config.toml
num_hidden_layers = 8
hidden_size = 128
num_attention_heads = 4
num_key_value_heads = 4
head_dim = 32
intermediate_size = 320
vocab_size = 2048
hidden_act = "swiglu"
norm = "rmsnorm"
norm_place = "pre"
norm_eps = 1e-05
positions = "rope"
rope_theta = 10000.0
rope_fraction = 1.0
qk_norm = false
attn_scale = 0.177
bias = "none"
tie_word_embeddings = false
parallel_block = true
init = "normal"
init_std_qkv = 0.0435
init_std_o = 0.0435
init_std_up = 0.0435
init_std_down = 0.0
optimizer = "cautious_adamw"
learning_rate = 0.00212
lr_mult_up = 1.27
beta1 = 0.9
beta2 = 0.95
lr_head = 0.0128
warmup_steps = 484
schedule = "wsd"
decay_fraction = 0.651
decay_shape = "sqrt"
final_lr_fraction = 0.0
batch_tokens = 32768
max_seq_len = 1024
doc_mask = false
train_tokens = 133700000
max_steps = 4081
dataset = "wikipedia_en"
Each number is 128 + 32 x the weight over the matrix's rms, rounded and kept within 0 to 255. Layers, rows and columns count from 0.

# layer 4 attention key, 128x128, rms 0.0789, rows 0-104, columns 64-127
[[ 93 173 165 177 158 149 183 161 149  71 146 150  64 129 108 118 146 132 122 100 150  93 132 187 129 147  76 113 110  97 102  65  58 170 121 213 108  89 126  83 102  71 154 166 130 177 111 121 100 106 191 147 174 123 148 125  99 128 160  72 164 104 128 222]
 [115 130  86 183 142 157 150 178 174  60 136 152 119 165  72 148 165 193  87  77 106 100 151 152 156 166 116 155 105  99 121 120  79 178 146 188 110 116 153 104 121  81 143 144 140 147  73 122  65  82 112 125 130  81 175 150 154 200 166 102 159 137 151 149]
 [141 163 125  89  90  91  87 101 117 214 102  89  86  74 135 148 137 126 139 138 125 149  79  68  98 124 167 128 128 145 169 116 128  79  85 125 125 148 103 156 179 155  76 127 111 175 142 182 182 110 110 135 154 122  76  59 114  56 134 124 142 153 137 157]
 [159 158 142  61 142  97 120 144 126 208 107  87 120  99 132 172  98  88 126 126 101 191  96 111 118  94 164 133 119 171 136 142 161  79 127  91 107 142  88 106 147 175 131  97 152 129 164 168 152 150  93 122 121 125  71  74 152 102 165 106 120 146 127 106]
 [136 124  69 164 112 145 142 165 132 137 161 140 117 168 145  92 112 149  51 123 131  89 185 196 130 127 151 169 128 144 125 133 101 207  88  19 145  84  93 109  84 160 125  94 122 106 140 100 129 148 105 167 158  82  85  96 100 121 112 190  90  79 117  85]
 [104  88 103 160 111 173 144 171 161  74 150 180 162 117 111 143 173 147 111 118 192  73 197 162 138 158 152 152 101  98 125 164 115 162 104 137 122  95 144 116 120 105 148 138 143 126 111 135 130  86  90 125 110  95 145 133 142 156 120 151 108 121 173 159]
 [127  78  66 168  58 140 110 145 143  71 166  97 108 197  36 109 181 158 156 159 159 134 167 109 150 120 165 128 104  76 110 145  87 187  87 130 115 128 125 122 113  72 155 153 102 144 129 152 187  74 126  84 134  95 152 107 109 144  77 139 112  75 156 123]
 [ 77 171 156 127 130  99 146 134 102 143 117 135 133  69  99 120 104 173 128 119  90 143 124  95  88 130  58 154 152 143 148 120 122 138 164 199 122 114 155 133 110 159 133 105 205 150  98 116 109 137 141 126  86 175  89 122 136 102 111 108 120 189 128 134]
 [ 58  99 163 155  59 176 119 183 144 101 167 141 165  93 125 155 130 141 159 188 151  77 197 162  82 140  97 161 110  98  94 134 100 129 152 157 153 132 168 140 143  57  95 196 131 103  73 100 114 100 138 144 145  88 165 142 118 175 103 154  81  97  75 137]
 [112 157 161  83 185  84 128 149 116 144 135 195 139  61 139 149  72 118 161 115 100 185 119 159  92 139 116 181  94 152 140 134 161 119 143 107 144 128 119  92 101 170 133  81 176 126 108 121  95 165  80 135 100 116  59 126 169 121 180 102 119 210 103 120]
 [131 130 155 113 156 136  65 158 139 178 128 137 121  99 110 107 130 139 112 123 107 148 117 179 118 168 111 118 133 124 137 150 117 143 115  93 136 139 146 125 113 152 130 122 154 135 108 130 127 128 154 100 133  99 117 111  96  92 149 121 136 134 164 121]
 [ 90 181 130  94 105 138 119 154 123 107 157 103  88 101  83  98  87  93  78  84  64 138  75 142  96 157  93  79 128 145 133 109  85 182  93 121 112 134 105  81  97 148 172  76 143 129 146 165 104 120 143  84  74 153 163 117 171 101 133 145 142 168 193 153]
 [170 109  75 168 146 155 116 154 122 160 137 104  80 147 105  93 124 135 124  59  84 117 109 125 121 136 118  69 177 100 152  92 108 149  66 113 106 177  99  80 141 122 138 159 127 113  83 138 134 142 173  96 132 152 185  97  93 111 143 153 176 109 224 132]
 [171 171 159 191 160 164 117 101 133 120 137 153  97 108 130 108  89  96 128 150  91  68 109 141  87 139 194 121  90 116 140 192 104 140 111 164 103 162 131 117 120  77 107 110 130 127 119 149 113 154 120 139 185 212 165 139 187  96 180 137 160 122 106 136]
 [163  56 107 141 238  46  43 191 161 124 142 144 154 150 211 138  74 143 114 111 130 195 133  98 149 177 134 164  97 148 160  93 142  55 125 127  67 146  99 153 162 185 163 131  92  51 165 150 114 148 204 149  98 100  93 153 104 137 131 138 150 127 171 147]
 [ 92 140  83 168 111 156 135 100 130  96 188 150  87 113  65 126 116 153 108 121  84  90  73 103 120 139 111  54 137 113 163 138 118 148 122  97 111  88 162 118  91 135 123 132 129 147 182 170 161  61 113 114 134 143 183 137 117  93 130 130 141 113 108  82]
 [123 115 183 141 126  84 137 116 137 140 104 233 142  57 191 141 110 112 184 163  99 115 136 156 130 151 111 100 160 161 106  87 146 113 176 180 158 116 105 123 147 135 136 165 203  91 145 119 152  98 126 106 131 132 176 112 177 100 178  79 208 141 162 141]
 [ 87  91 162 156  95 134 141 138 146  94 111 175 139 123 137  91 125 121 149 130 159  93 171 114 129 128  74 126 105 103 108 103  97 172  97 150 152 133 141  95 122  81 170 171 172 118 114 118 117 107 167 142 111 151 190 123 144 141 120 120 173 113 163 157]
 [148 152  83 181 186  74 192  67  71  94 123 152 169 163  74 149 172 186 131 119 165 135 153 135 145 153 139 155  34  86 138  88 117 128 167 140 121 116 170 146 167 120 179  73 163 112 160 111 109 144  71  98 146 107 143 103 125 187 155 108 158 129 110 100]
 [ 84 113 108 203 120 154 199 141 134  91 185 189 155 142 120 117 183 143 134 129 144  76 200 228 146 109 124 118  74 134 131  96 127 116 145 110  88  98 134 141 147  73 128 117 139  93 108  86 114 146  91 141 176 127 146 150 148 157 158  95 130 109 178 113]
 [ 79 149  97 198 104 145 132  80 138  60 157 118  93 143 180 122 144 130 172 165 156  43 135 190 145 129 117 125 122 113  98 106  98  78 104 110 128 110 180 110 125 111 130 160 128 136  89 107 130 106 178 163 155 124 191 127 155 128 129 108 110 132 146 180]
 [125 148 151  69 166  61 103 134 127 180  64  62 132  44  81 160 172 119 180 119 153 168 115 113 106 118 148 139  54 172 134 133 197  78  95 113 178 110  96 132 172 109 170 162 147 110 124  89 198 187  79 143 108 146  62  75 191 152 179 112 108 172 139 171]
 [ 95 132 121 188 114 187 184 125 127  58 140 156 156 149 118  97 187 135 100  83 153 124 144 164 159 191 102 139 134 119 141 148 145 169 179 153 121 101 108 121 158  71 132 101 132 146 113  93 116  65 148 100  79 162 172 173 152 155 160 170 135 143  98 140]
 [ 65 142 140 168 119 159 187 153  73  82 107 189 141 120 172 105 206 141 129  84 188  93 184 174 124 129  96 115  87 119  89  93 116 175 135 121  92 121 131 105 173 129 136 142 101  99  68 124  83 124 174 161 166 133 211 147 104  96  79 141 134  66 160 157]
 [147  98 106 129  88 101 159 123  99 124  90 112 155 150 124 153 194 141 170 138 171 117 165 119 202 121 169 135 111 153 124 155 144 122 134 134 106  93  86 128 129 115 127 140 143 168 177 128 147 132 157 139 131  99 141 132 107 163  94 170 114  76 116  98]
 [ 92 165 153 111 121 126 103 124 101 166 149 102  85  97 136 101 100  86 101  88  65 140 103 173 149  97  91  95 162 120 130  90  97 113 142 116 134 152 116 122  97 159 138  91  96 125 116 115 137 151  99 124 128 164  87 104 149  54 145 108 151 158 103 179]
 [ 30 195 184 149 104 201 187 142 100  14  94 109 102 111 227 135 221 172 129 121 250 108 198 163 128  84  74 127 146 147  81  85  93 199 196 155 126  66 191  63 138 171  86  95 178 136   0  77 117  10 155 197 174 152 255 152 127 200 135 100 168 166 140 163]
 [ 89 180 174  94  66 135  85 138 137  96 109 120  94 125 124 134 233  77 158 131  93 176 113  99 138 118 124 123 143  89 106 152  20 159  85 125 182 118 142 108  75 133 113 184 131 137 124 221 113  84 148 154 150 196 179 152 126 173 162 114 157 130 145 133]
 [ 69 164 104  94 119 184 168 162 155  92  98 105 170  93 225 124 198 145  86 175 131 163 154 102 108 109  95 143  85 128 125 100 139 157 180 130 130  46 157 131 144 147 125 154 162  49 176 154  94  77 121 137 168 178 147 151  71 149 112 146 153 126 213 222]
 [143 136  81 132 131 202 105  81 159 124 164 127 111 165  95 128 163 141 104  99 170 129 110 114 184  77 244  46 155 117 143 115 128 188 122 117 128  79  98 132 106 183 210  45  90  91 247 131 187  89  78  79 142  83  85 146 141 102 134 139 147 121  73 134]
 [154 169 149  49 187 109 123  68  97 110 152  90 113 153 130 101  55 151 131 139  66 148 134 119 160  80  69 132 119 153 197  76 187  95  86 137 151 125 163 145 116 122 162 116 118 108 129  71  82 173 109 101 141 163 162 120 132 130  71 141 141 174 106 136]
 [105 193 143 125 115 188 113 184 121 112  55 136 131  37  90 153 122  91 188 146 155 171 143  64  92  75 110 142  56 158 135 131 116  59 138 146 113 117 143 213 145 146 161  92 134 120 108 140 149 153 101 200 218 155 118 130 129 100 152 152 137 109 192 157]
 [158 174 112  77 174 115 139  84 135 145 132 156 120 136  78 134  88  80 123 145 116  95 106 159  86 142 122 138 107 159 159 159 105 126 121 176 108 103 137 130 162 109  62 119 133 172 110  96 147 109  89 107 145  75 124  80 128  64 100 124 124 163  97  71]
 [172 189 136  99 197  98 129  83 143 168 113 132  86 128  98 135 136  90 145 134 112  84  99 130 105 124 143 147 130 134  80 146 118 133 122 176 121  92 114 133 159 123 139 148 115 119 141 141 139 121 105 105 161 101 104 111  59  58 170 114  85 192  92 157]
 [140 129 108 122 154  87 100 104 157 145 118 151 161 180 188 120  72 133 105 125  84 130 111 146  99 121 158 113 108 110 127 130 134 121 115  72 124 127 141 155 139  89 113 113 147 164 119 114 141 167 100 105 141 104 135 108 137 117  83 137  95 143  89  91]
 [100 139  96 195 120 130  72  96 157  73 133 143 154 130 165  97 145 150 116 102 192 123 145 124 172 112 123 107  97 124 103 105  99 175 137  65 191 136 182 176 152 169 169 173 116 126 114 121 102 113  96 179 197 134 144 160 143 154 129 143 125 150 130 136]
 [179 116 126 136 135 154 159 117  78 172 105 103  83 127 142 140 107 105 119 183 101 142  90 113  71  86 140 137 182 128 160 159 127 142 108 147 106 158 155  96  98  91 133 141 167 152  66 115 148 193 141 131 130 127 118 103 119 129 143 128 137 124  86 107]
 [105 106 159 169 124 113 167 108 144 144 124  71 106 166 176 109 160 117 138 118  91 158 131 129 119 175  30 112 111 144 145 172 125 166 191  88 133 133 103 104 121 120 144 121 154 127 127 110  89 108 154 123 101 207 191 122  96 109 150 130 122 181  98 164]
 [113 118 130 130  95 134 162  88 141  88 142 132 137 155 146 119 158 162 136 116 174 113 187 163 136 161 106 116 135 117 136 107 103 140 120 146 140 123 119  89 104  66 139 106 130 148 124 139  70 148 112 120 130 164 172 145 163 128 148 144 165  91 130 159]
 [145  90 116 157 108 156 130  78  80 235 111 110 140 172  76 117 123 111 123 161  28  89 124 119 119 102 134  94 145 113 205 143 146 147 164 117 131 148 128 185 164  77 130 156  95 119  97  88 198 134 154 135 158 126  83 120 121 144 156 149  53 134  61 132]
 [146 101 108 109 106 121 164 145 115 149 125 112 130 129 141 124 138 113 184 175 156  61 136 154 139  95 127 139 135 148  99  99 144 154 114 118 109  85 105  85 143  75  66  93 117 141  94  91 123 142 117 151 148 116  98 127 150 144 117 117 163 104 104 110]
 [135 164 135 132 177 167  69 169 146 148 124 118 144 141  82  69  93 121 106 107  80 166  71 104 158 128 113 118 147 117 160 149 115 137 140 106 128 155 155 166  86 153 172  77 105 127 148 196 137 131 164  90 116 102  90 148 146  86 158 152  97 162 107 103]
 [136 198 135  81 190 123  36 101 142 162 147  96 126  63  90  81  69 120 131 137  98 239  94  73 160  93 119 126 145 143 168 132 132  69 118  87 137 192 106 126  68 168 127  86 107 106 184 183 161 154 111  95  66 107  24 118 109  60 101 106  87 250 161  82]
 [114  77 149 189 132  89 147 120 119  73 124 166 154  90 161  76 141 109 161  41 129 112 133 153 199  87  98 107 203 127 138  97 125  93 126 116 155 164 134 135  93  61  81 102 134  97 174 117 143 127 120 122  90  92 130  96 125  76 178 100 121  96 118 104]
 [118 193 106 122  93 124 177  98 124 112 102 114 170 141  97 184 130 102 153 150 177 148 186 113 114 110 159 118  30 149  98  93 163  34 161 204 135 101 123 167 112 167 101 137 134 102  95 127 151 107  73 134 174 114 163  85  79 159 105 120 153 157 128 158]
 [ 90 160 126 140 174 121 132  85  91  86 137 127 202 169 168 138 139 174 126 131 100 195  98 127 117  96 131 145  83 196 125  94 187 106 178 101 124 136 196 151 141 117 154 121 160 118 118  77 140 118 146 131 176 120 155 139 130 109 212 153  91 136 106  88]
 [ 92 162 198 129 122 144  94 150 182 135 125 109 102  91 143 127  95 161  83 106 134 171 128 194 142 107  72  95 128 144 144 132 127 178  99  64 152 123  99 131 182 151 143 146  90 111 133 139  81 153 155 135  77 155 150 111 112 112 144 144  91 194 181 107]
 [107  63 109  92 150  51 211 121  84 140 111 126 133 166 119 176 141 163 173 154 101  77  85  89  95  76  97 162 186 142 113 136 161  93 240  79 102 161 129 130 103 164 117  85 177 191 150  63 101 149 165 135 158 172  92 166 167 149 152 130 136 101 114  61]
 [ 76  99 132 125 119 111 129 110 116 117 136  74 126 149 158 166  98 171 130 132 117 142 140 120 121 128 124 123  91 112 148 122 127 148 104  96  97 139 156 112 109 129 171 110 134 150 120 107 128 123 143 134 145 111 158 117 108 141 155 121 185 145 153 167]
 [128  76 103 158 130 121 120  82 111 112 156 127 161 127 181 123 102 163 109 131 144 109  82 147 105 149 138 112  84 105 140 132 140 155 128  79 155 146 167 144 173 128 133 136 123 153 120 100 111 194  97 144 116 126 130 133 180 148 169 160 140 137 124 121]
 [ 87 106 138 146 127 136 108 108 153  97 112 125 143 139 122 115 148 122 124 161 135 160 138 161 125  90  75 117 106 145 124 136 139 147 130  53 136 134 143 120 128 119 115 150 104 135 116 152  98  98 162 157 164 160 142 146 139 173 129 131 188 128 148 100]
 [ 89 107  89 153 121 138  59 135 191  87 122 153 147 110 128 101 147 129 135 108 160 112 202 134 141  86 123 113 129 105  82 108 154 163 111  71 147 108 165 158 126 154 144 144 127 124 149 139 102  54 153 151 164 123 163 147 146 137 112 114 147  92 112 128]
 [107 121 125 176  97 124 132 182 152  64 101 144 153 130 174 119 162 149  77 101 162 171 189  94 161 109 129 138  99 130 113 153 143 120 158 115 121 158 161 171 106 171 212 124 141 119 162 164 105 102 184 171 103 112 156 162 131 202 144  95 186 113 123 110]
 [119 175 155 150 141 106 113  85 110  62  96 137 145 140 172 159 179 130 112  70  99 161 141  77 144 159  70 136 108 162 137 128 139 110 168 119 158 167 119 113 104 159 190 107 128  91 140 147 133 121 101 108 103 117 162 103 110 155 152 119 131 188 142 135]
 [147 161 129 129 157 134 120  16  90 148 126 142 139 110 124 121 118 107 151 103  83 201  81  95 109 180 123 137 168 131 146 130 160  97 133 213 132 181  94 149 140 159 127  87 105 105 179 101 135 159  99 120  90 111 103  91 116  98  76 122  72 222  98 120]
 [ 87 135 115 180 163 140  83 122 108  49  98 151 171 115 143 122 135 139  87 109 131 106 123  94 144 136 103 143 125 143 147 147 137 141 222  88 148 116 120 141 104 158 165 100 110 121  85 137 155  80 121 116  98 121 165 134  92 131 170 126 134 160 153 130]
 [ 98 105 102  80 168 116  72 132  91 182 142 122 108 127  85 106 116 141 103 135  54 150  76  76 152 103 148  94 167 138 165 147 104 105 113 179 109 182 131 146 141 156  99  82 107 101 167 154 164 132 138  74 156  64  84  75 116  42  55 127  98 164  80 107]
 [106 142 191 113 138 156 120 148 165 158 128 157 145 138 120 110 107 185  71 108 101 185  96 145 127  98 126 105 128 142 161 146  89 117 107  65 147 127 143 183 124 160 133  96 140 146 141 157 119 106 150 106 101 163 108 150  93  80 156 165  53 160 157 101]
 [110 126 152 133 161 159  94 145 161 166 100 159 137  94 163 120  88 169  72 105 133 142 113 142 127 150 111 100 148 130 160 169 113 153 102 115 126 141 111 151  99 143 127 143  96 115 143 160 103  95 145  91 103 123 144 110 140  74 154 160 121 128 169 141]
 [113 132  42 194 120 110 136  92  89  71 212 102 201 115 148 127 187 173 193 108 115 218 152 153 100  81  99 205 149 148 120 120 145  80 205  76  77 170 204 153 125 133  84 187 179 145 137 182 157 147 157 154 153  95  98 201 160 161 138 111 114  78 113 100]
 [105 128 126  31 171 134 157 193 124 153 117 105  95 144 115  72  69 165 132  93 174 107  80  95 166  75 146  82 114 117 183 143  98 188  84 124 143 145 117  41  89  86 164 112 127 181 139 200  81  61 180  90 134 191 121 163  88  64  68 153 161 204 118 111]
 [150 169 167 101  89 161 127 158 158 172 145 120  85  80 120 126 111 125 135  79 186 133 181 128 122 138 169  81 140  80 112 104  85 142  32 156 168 105 103 100 136 120 123 138  72 138 130 181  94 112 102 142 131 162 133 100  92 109  76 130 171 154 120 164]
 [144 119  91 151 103 140 177 136  65 111  83 138 231 144  93 160 124 112 176 170  72  98 203 165 153 123 108 166 154 145  77 111 133 116 121 179  95 112 110 175 164 139 130 125 130 127 187  54 217 139  64 161 169 103  72 109  94 119 154 159  78  57 129 126]
 [149 161 123 112 103  97  91 146  51  62 110  97 146 120  87 154 168  69 179 184 145  60 126 103 131 163 130 151  79 113  86  68 152  88 180 234 115  90  98 113  61 170 105 119 125  91 111 120 138 108  72 142 129  96 142  79 104 168 142 127 205 115 110 149]
 [171 166  90  35 180  65  89  99 142 208 151 141 121 105  73  99  56 114 126 118 115 160  87  74 168 120 148 135 107 120 109 116 108  94  66 104  80 173 129 172 100 155  93  74  89 103 182 190 146 177  78  82 108 105  46  74 125  98  89 123 101 131 145 147]
 [ 74 105 161 169  98 169 152 140 105  47 130 146 127 149 184 130 189 128 143 148 156  93 133 152 118 115 106 130 168  90 100 137 147 173 157 136 128  77 102 106 107  97 125 159 150 132  92 101 122  72 182 145 136 166 231 175 131 171 138 130 116 114 104 147]
 [139 131  94  76 165 102 107 125 104 180 122 135 134 108  97 142  96 119 126 131  99 149 120  71 101 153 145 158 113 131 113 115 122  96 118 124 110 134 114 141 133 140 105  86 128 110 127 133 171 155 124  88 119 112  52  85  99  93 109 116 166 110 108 129]
 [ 89 123 149 187 104 187 163 125  86  48 147 110 142 148 122 133 178 114 146 129 179  98 121 147 120 111 117 135 133 153 143 143 111 175 155 147 134 102 113 105 159  90 124 160 153 139  72  94 124  54 170 159 157 160 194 152 121 176 141 140 124 135 140 142]
 [160 163  95  58 141  88  71 128 155 186 104 111 125  97 124  90  93 126 127 127  91 172 100  90 167 158 123 136 102 112 125 132 131  93  81  96 119 178 142 158 108 143 139  99 119 125 163 141 162 185 117  84 110  80  63 100 122 125 118 147 121 146 144 114]
 [108 194 143  99 119 108 144 106 137 128 124 123 180 100 140 133 114 114  90 114  87 131 111 161 144 120 149  96  94 120 165 113 111 175 130 148 141 152 124 143 106 106 118  94 106 129 139 171 120 150 115 137 116 104 162  89 114 127 164  99 150 159 133 115]
 [101 122 139 196 111 128 125 138 121  99  85 107 136 129 145 142 150 110 127 136 166 142 126 153 137 152 115 156 122 113 122 125 128 152 131 147 135 119 142  94 128 143 167 137 116 136 115 120 125 105 144 147 142 131 181 133 124 182 139 124 102 135 134 127]
 [ 76 115 136 191 136 174 135 139 100  93 150 147 133 121 144 126 152 120 134 138 160 130 161 145 119 124 109 117 142 113 121 125 136 163 129 127 124  75 137 115 137 130 127 115 121 127  99 100 119 119 162 178 111 110 172 128 130 130 148 113 118 118 131 103]
 [116 148 102 153 104 113 160 116 126 152 130  86 142 125 171 145 139 126 115 144 113  97 112 122 109 165 119 170 153  96 133 127 133 104 135 123 110 107 145 127 154 123 147 110 195 139 136 150 117 146 142 140 141 158 140 130 135  86 147 153 136 132 161 115]
 [142 132 113 144 111 155 119 110 153 123 178  99 151 115 135 134 150 160  96 141 147 108  93 121  86 114 173 161 106 117 132 182 108 138 154 150 155 127 122 116 150 146 112 176 115 136 100 115 159  60 150 120 153 174 117 152 136 188 130 119 122 115 101 117]
 [138 152  99 142 130 120 134 119 159 147 109 103 115 127 113 125  90 131 125 128 118 140 123 133 156 135 126 130 139 113 136 125 119 128 126 133 126 143 132 134 117 132 139 123 132 132 148 148 141 153 101 109 128 130 104 129 137 121  98 136 127 137 125 126]
 [101 111 148 182 114 151 150 163 112  80 131 118 135 145 132 115 156 107 139 146 147 140 145 152  99 114 103 146 142 151 146 149 140 142 167 152 154  79 130 102 144 142 153 148 134 125  94 116 127  85 187 154 113 132 182 140 127 154 141 113 108 139 124 120]
 [123 186 108 183 116  92 119 126 162 122 139 138 135 122 110 135 124 142 144 119 138 132 141 124 147 138 128 138 122 107 119 113 144 146 148 112 102 144 127 130 124 161 161 114 164 123 126 146 156 113  97 130 104  97 118 135 137 126 143 119 114 140 137 105]
 [ 96 178  91 176  84 158 144 122 130  63 116 138 129 124 167 122 200 131 152 144 135 129 142 130  89 137  80 148 107 156 138 162 114 172 181 154 137 100 105 122 156 144 132 159 170 125 103  43 104 116 171 169 149 110 174 191 146 198 119 154 120 145 104 113]
 [113 108 174 131 170 128  64 114 137 136 148 131 126 150 144  62 154 137 114 104 121 179 161 129 163 139 130 134 142 114  63 177 100  85 121 184 128 120 152  88 144 133 119 113  92  99 131 133  86 169 155 112 116 188 123 145 155 102  97 146 160 150 144 110]
 [ 71 123 143 159  83 162 161 156 114  62 105 127 140 154 168 124 198 113 111 119 162  91 128 166 123 129  87 121 183 130 123 131 148 150 184 136 164  89  80  74 118 107 130 158 153 174  93  93 134  86 148 159 164 158 207 204 122 141 152 168 136 152  87 131]
 [ 83 101 169 215 101 160 183 163 132  11 114 146 137 183 168 116 202  96 147 140 161  94 174 185  86 121  88 125 165 138 129 161 124 189 207 178 142  89 120  91 142  94 147 193 142 129  69  59 110  75 178 203 151 181 249 220 153 181 128 130 123 127  99 129]
 [114 127  96 124 146 145 111 121 139 144 129  93 112  83 133 126 136 129 133 141 146 129 109 146 162 135 163 124 137 158 152 108 123 121 130 105 157 132  97 120 138 134 143 100 124 127 112 131 112 122 121 127 174 101 135 117 115 136 140 127 123 126 175 111]
 [ 90 110 148 149 111 138 161 116 112  54 142 147 144 158 129 102 176 118 145 123 148 112 127 162 132 112 116 138 143 116 117 113 140 155 123 159 110  93 155 107 144  99 136 154 126 131 110 113 130 111 160 165 122 155 192 179 130 163 127 130 115 119 105 117]
 [126 150 150 147 127 137 121 118 122 106 165 137 149 144 133 133 136 129 158 152 117 109 124 132 110 136 101 130 103 108 139  96 158 148 139 125  94 118  96 142 134  76 115 168 117 146 100 124 109 115 167 156 162 155 165 123 137 117 127 134 122 131 143 154]
 [151 161  77 120 145 130 120  97  97 174 132 127 116 101 134 143 116 142 152 135 100 152 130 103 150 154  94 171 110 145 166 120 135  79 145 102  59 171 149 149 115 184  95 125  86 100 140  82 150 144 120 122 136 131  91 128 103 110 153 133 124 105 141 127]
 [148 131 121 165  82 138 146 148 110  88 139 134 127 166 115 111 157 124 157 123 145 109 135 112 132 121 145 130 138 164 137 116 162 160 111 174 144 133  76 108 124 107 142 152 139 100 117 129  86 100 160 165 143 146 164 184 126 142  96 182 116  89  95 107]
 [152 146  96  99 146 107 143 120 187 161 131 103 122 121  56 108 108 105 121 124 116 185 157 129 128 117 128 105 106 156 146 124 126 126 106  97 112 173 137 143 177 164 111 101 137 130 128 173 145 181  87  77 116 129  95  99  98 134 132  31 146 153 138  92]
 [112 167 106 141 135 153 143 103 152  88 131 115  91 174 130 117  83 133 128 151 143 175 172 129  80 103 162 108 152 135 141 113 174 113 122 110 121 160 126 129 137 172 153 163 136  82 153 116  97 112 129  99 123 141  79 112 166 143 111 139 135 114 130 138]
 [179 140 101 121  89 109  61 151 163 182 135 174 102 113 121 136  92 153 131 128  94 135 137 120  98 133 152 180  93 128 102  92 121  98 114 102 143 171 130 133 117 163 100  68 100 154 112 123 125 174  97 118 117  94  97 110 132 104 107 116 132 121 125 141]
 [116 143 119 121 144  91 114 161 104  92 149 118 161 151 124 154 155  64 151 140 144 150  72 128 124  99 135 149 135 153 127 128 199 148 135 127 134 122 138 118 142  94 104  93 136 133 135 129 132 135  98 127  59 108 141 115 120 113 124  96 134 149 116 173]
 [ 74  42 192 212  77 241 156 168 132  45 100 135 146 156 179 165 208 124 112 165 167 140 116 207  58  87 107 157 173 128 137 137 117 214 164 144 155  99 106  71 114 103 134 242 137 138  83  74 102   4 164 225 144 149 248 213 179 205 159 176 111 140 115 126]
 [ 89  95 156 229  82 156 209 140  89  27  94  79 138 189 222 176 193 121 178 126 129  40 152 186  79  96 162 129 188 105  98  72 160 184 210 155 177  76 145  68 141  52 136 169 189 108  47  64 117 100 226 162 151 208 255 164 126 202 145 132 132 126 102 153]
 [161 153  31  50 114 101  73 146 175 211  96 113 127  70  92 137  77 101 120 114  96 173 116  81 182 147 174 110 119 133  90 112 131  88  88 110 131 141 152 173 110 164 126  75 103 107 213 202 142 158  96  95 128 112  33  96 136  93 100 156 123 130 114 132]
 [131 124  91 110  80  95 133 148 162 145  76 105 136 132  88 141 140 157 131 128 128 131 142 128 121 106 124 142  88 143 159 149  93  89  97 100 118 143 116 115 119 122  88 104 112 155  95 173 163 155 110  98 108 113  70 135 124 123 107 149 124 143 149 147]
 [ 98 128 143 196  94 167 147 159 135  50 116 136 129 155 133 142 175 136 121 124 149 120 175 162 129 100 121  97 165 124 139 131 130 172 161 158 142  87 101  92 144 106 162 185 146 129  80 109 100  83 157 167 146 154 189 184 150 153 154 166 120 111 129 119]
 [127 162 101 128 148 117 140 131  87 112 142 159 102  69 167 147 121 113 142 124 167 127 114 108 104 111 108 141  78  96 134 140 127 125 146 141 110  90 122 129  74 156 135 119 119 119 122 138 153 153 141 107 140 130 156 111 174 145 127 201 136  88 177 123]
 [104 139 133 165  54 180 135 134 140  99  73 105 101  96 153 176  93 115 115 153 161 120 111 189 138 112 129 108  51 140 153  88 125 180 117 184 157 137 134 146  89 136  89 144  81 150 129 118 172  91 131  94  89 181 158 117 125 196 169  87  88  92 143 163]
 [160 122 117 136 126 145  80 122 134 128 136 133 113 156 114 104 137 130 121 112  85 129 159 110  97 142 135 160 153 120 124 158 122 119 149 149 128  80 117 117 109 102  97 133 116 101  55 120 151 120 156 158  86 139 139 150 104 143 121  93  96 148 140 139]
 [ 98 100 128 137  81 124 144 167 172  89  77 185 100  91 150 192  98  98 146 180 150 122 108 149 133 106 159 108 125 118 183 137 109 138 127 102 119 165  87 175 126 165 142 144 122 133 116 120 127 138 126 130  98 135 100  88 107 171 121  58 112 126 127 144]
 [110 172  86  95 170 147 130 128 143 154 147 131 137 147 118 134 132 187 108 122 105 155 119  84 113 139 148 166 144 122 122 174 118 108 118  67 131  88 146 110 109 131 143 115 147  89 154 113 104 180 119 135 185  87 108 167 146  85 115 157 124 117 130 129]
 [105 184 107  59 148 113 148 142 125 174 106 128 104 127  75 132 103 190 120 134 135 185 101  94 111 132 121 165 135  81 123 110 132  89 119 109 114  99 139 122 156 167 156  93 123 127 155 101 130 193  99 138 172  90  51 147  84 111 144 169 147 151 142 107]
 [105 138 123 112 139 183 189  72 103 151 116 132  89 185  92 108 121 172 132 124 113 104 133 118  60  76  79 178 176  99 125 165  98 133 171 127 136 113 134 136 171 106  95 115 190 121 150  38 137 170 103 131 183 104 116  75 116  39  92 127  96 116 108 146]
 [102 133 132 143 120 159 123 100 125 155 126 175  95 175  88  74 115 132 139 134 111 162 139 105 117 101 132 192 160  93  92 132 114 142 135 152 149  96 121 141 149 112 176 113 171 110 160  45 144 178 125 162 138 114 112 170  78  71 125 126 128 127 120  96]
 [145 144 109 109 178 134 128 149 164 154 150 142 165  91 150 137 109 154  91  81 101 170 116 108 113 155 138 121 128 154 153 152 142  42 123  87  74 117 108 159 134 160 152 105  79  90 139 142 142 105 116  73 128  77  46 107 106 118  99 180  98 111 124 142]
 [ 49 204 107 110 142 147  95 144 193 144  83 156  66 116 131 130  78 208  68 139 108 151  71 112  95  67 131 132 118 190 180 136 144 178 165 149 119 140 132 131 120 163 140 136 151  65  91  94  72 151 155 133 136 153 130 124  80  64 118 144 204 132 132 143]]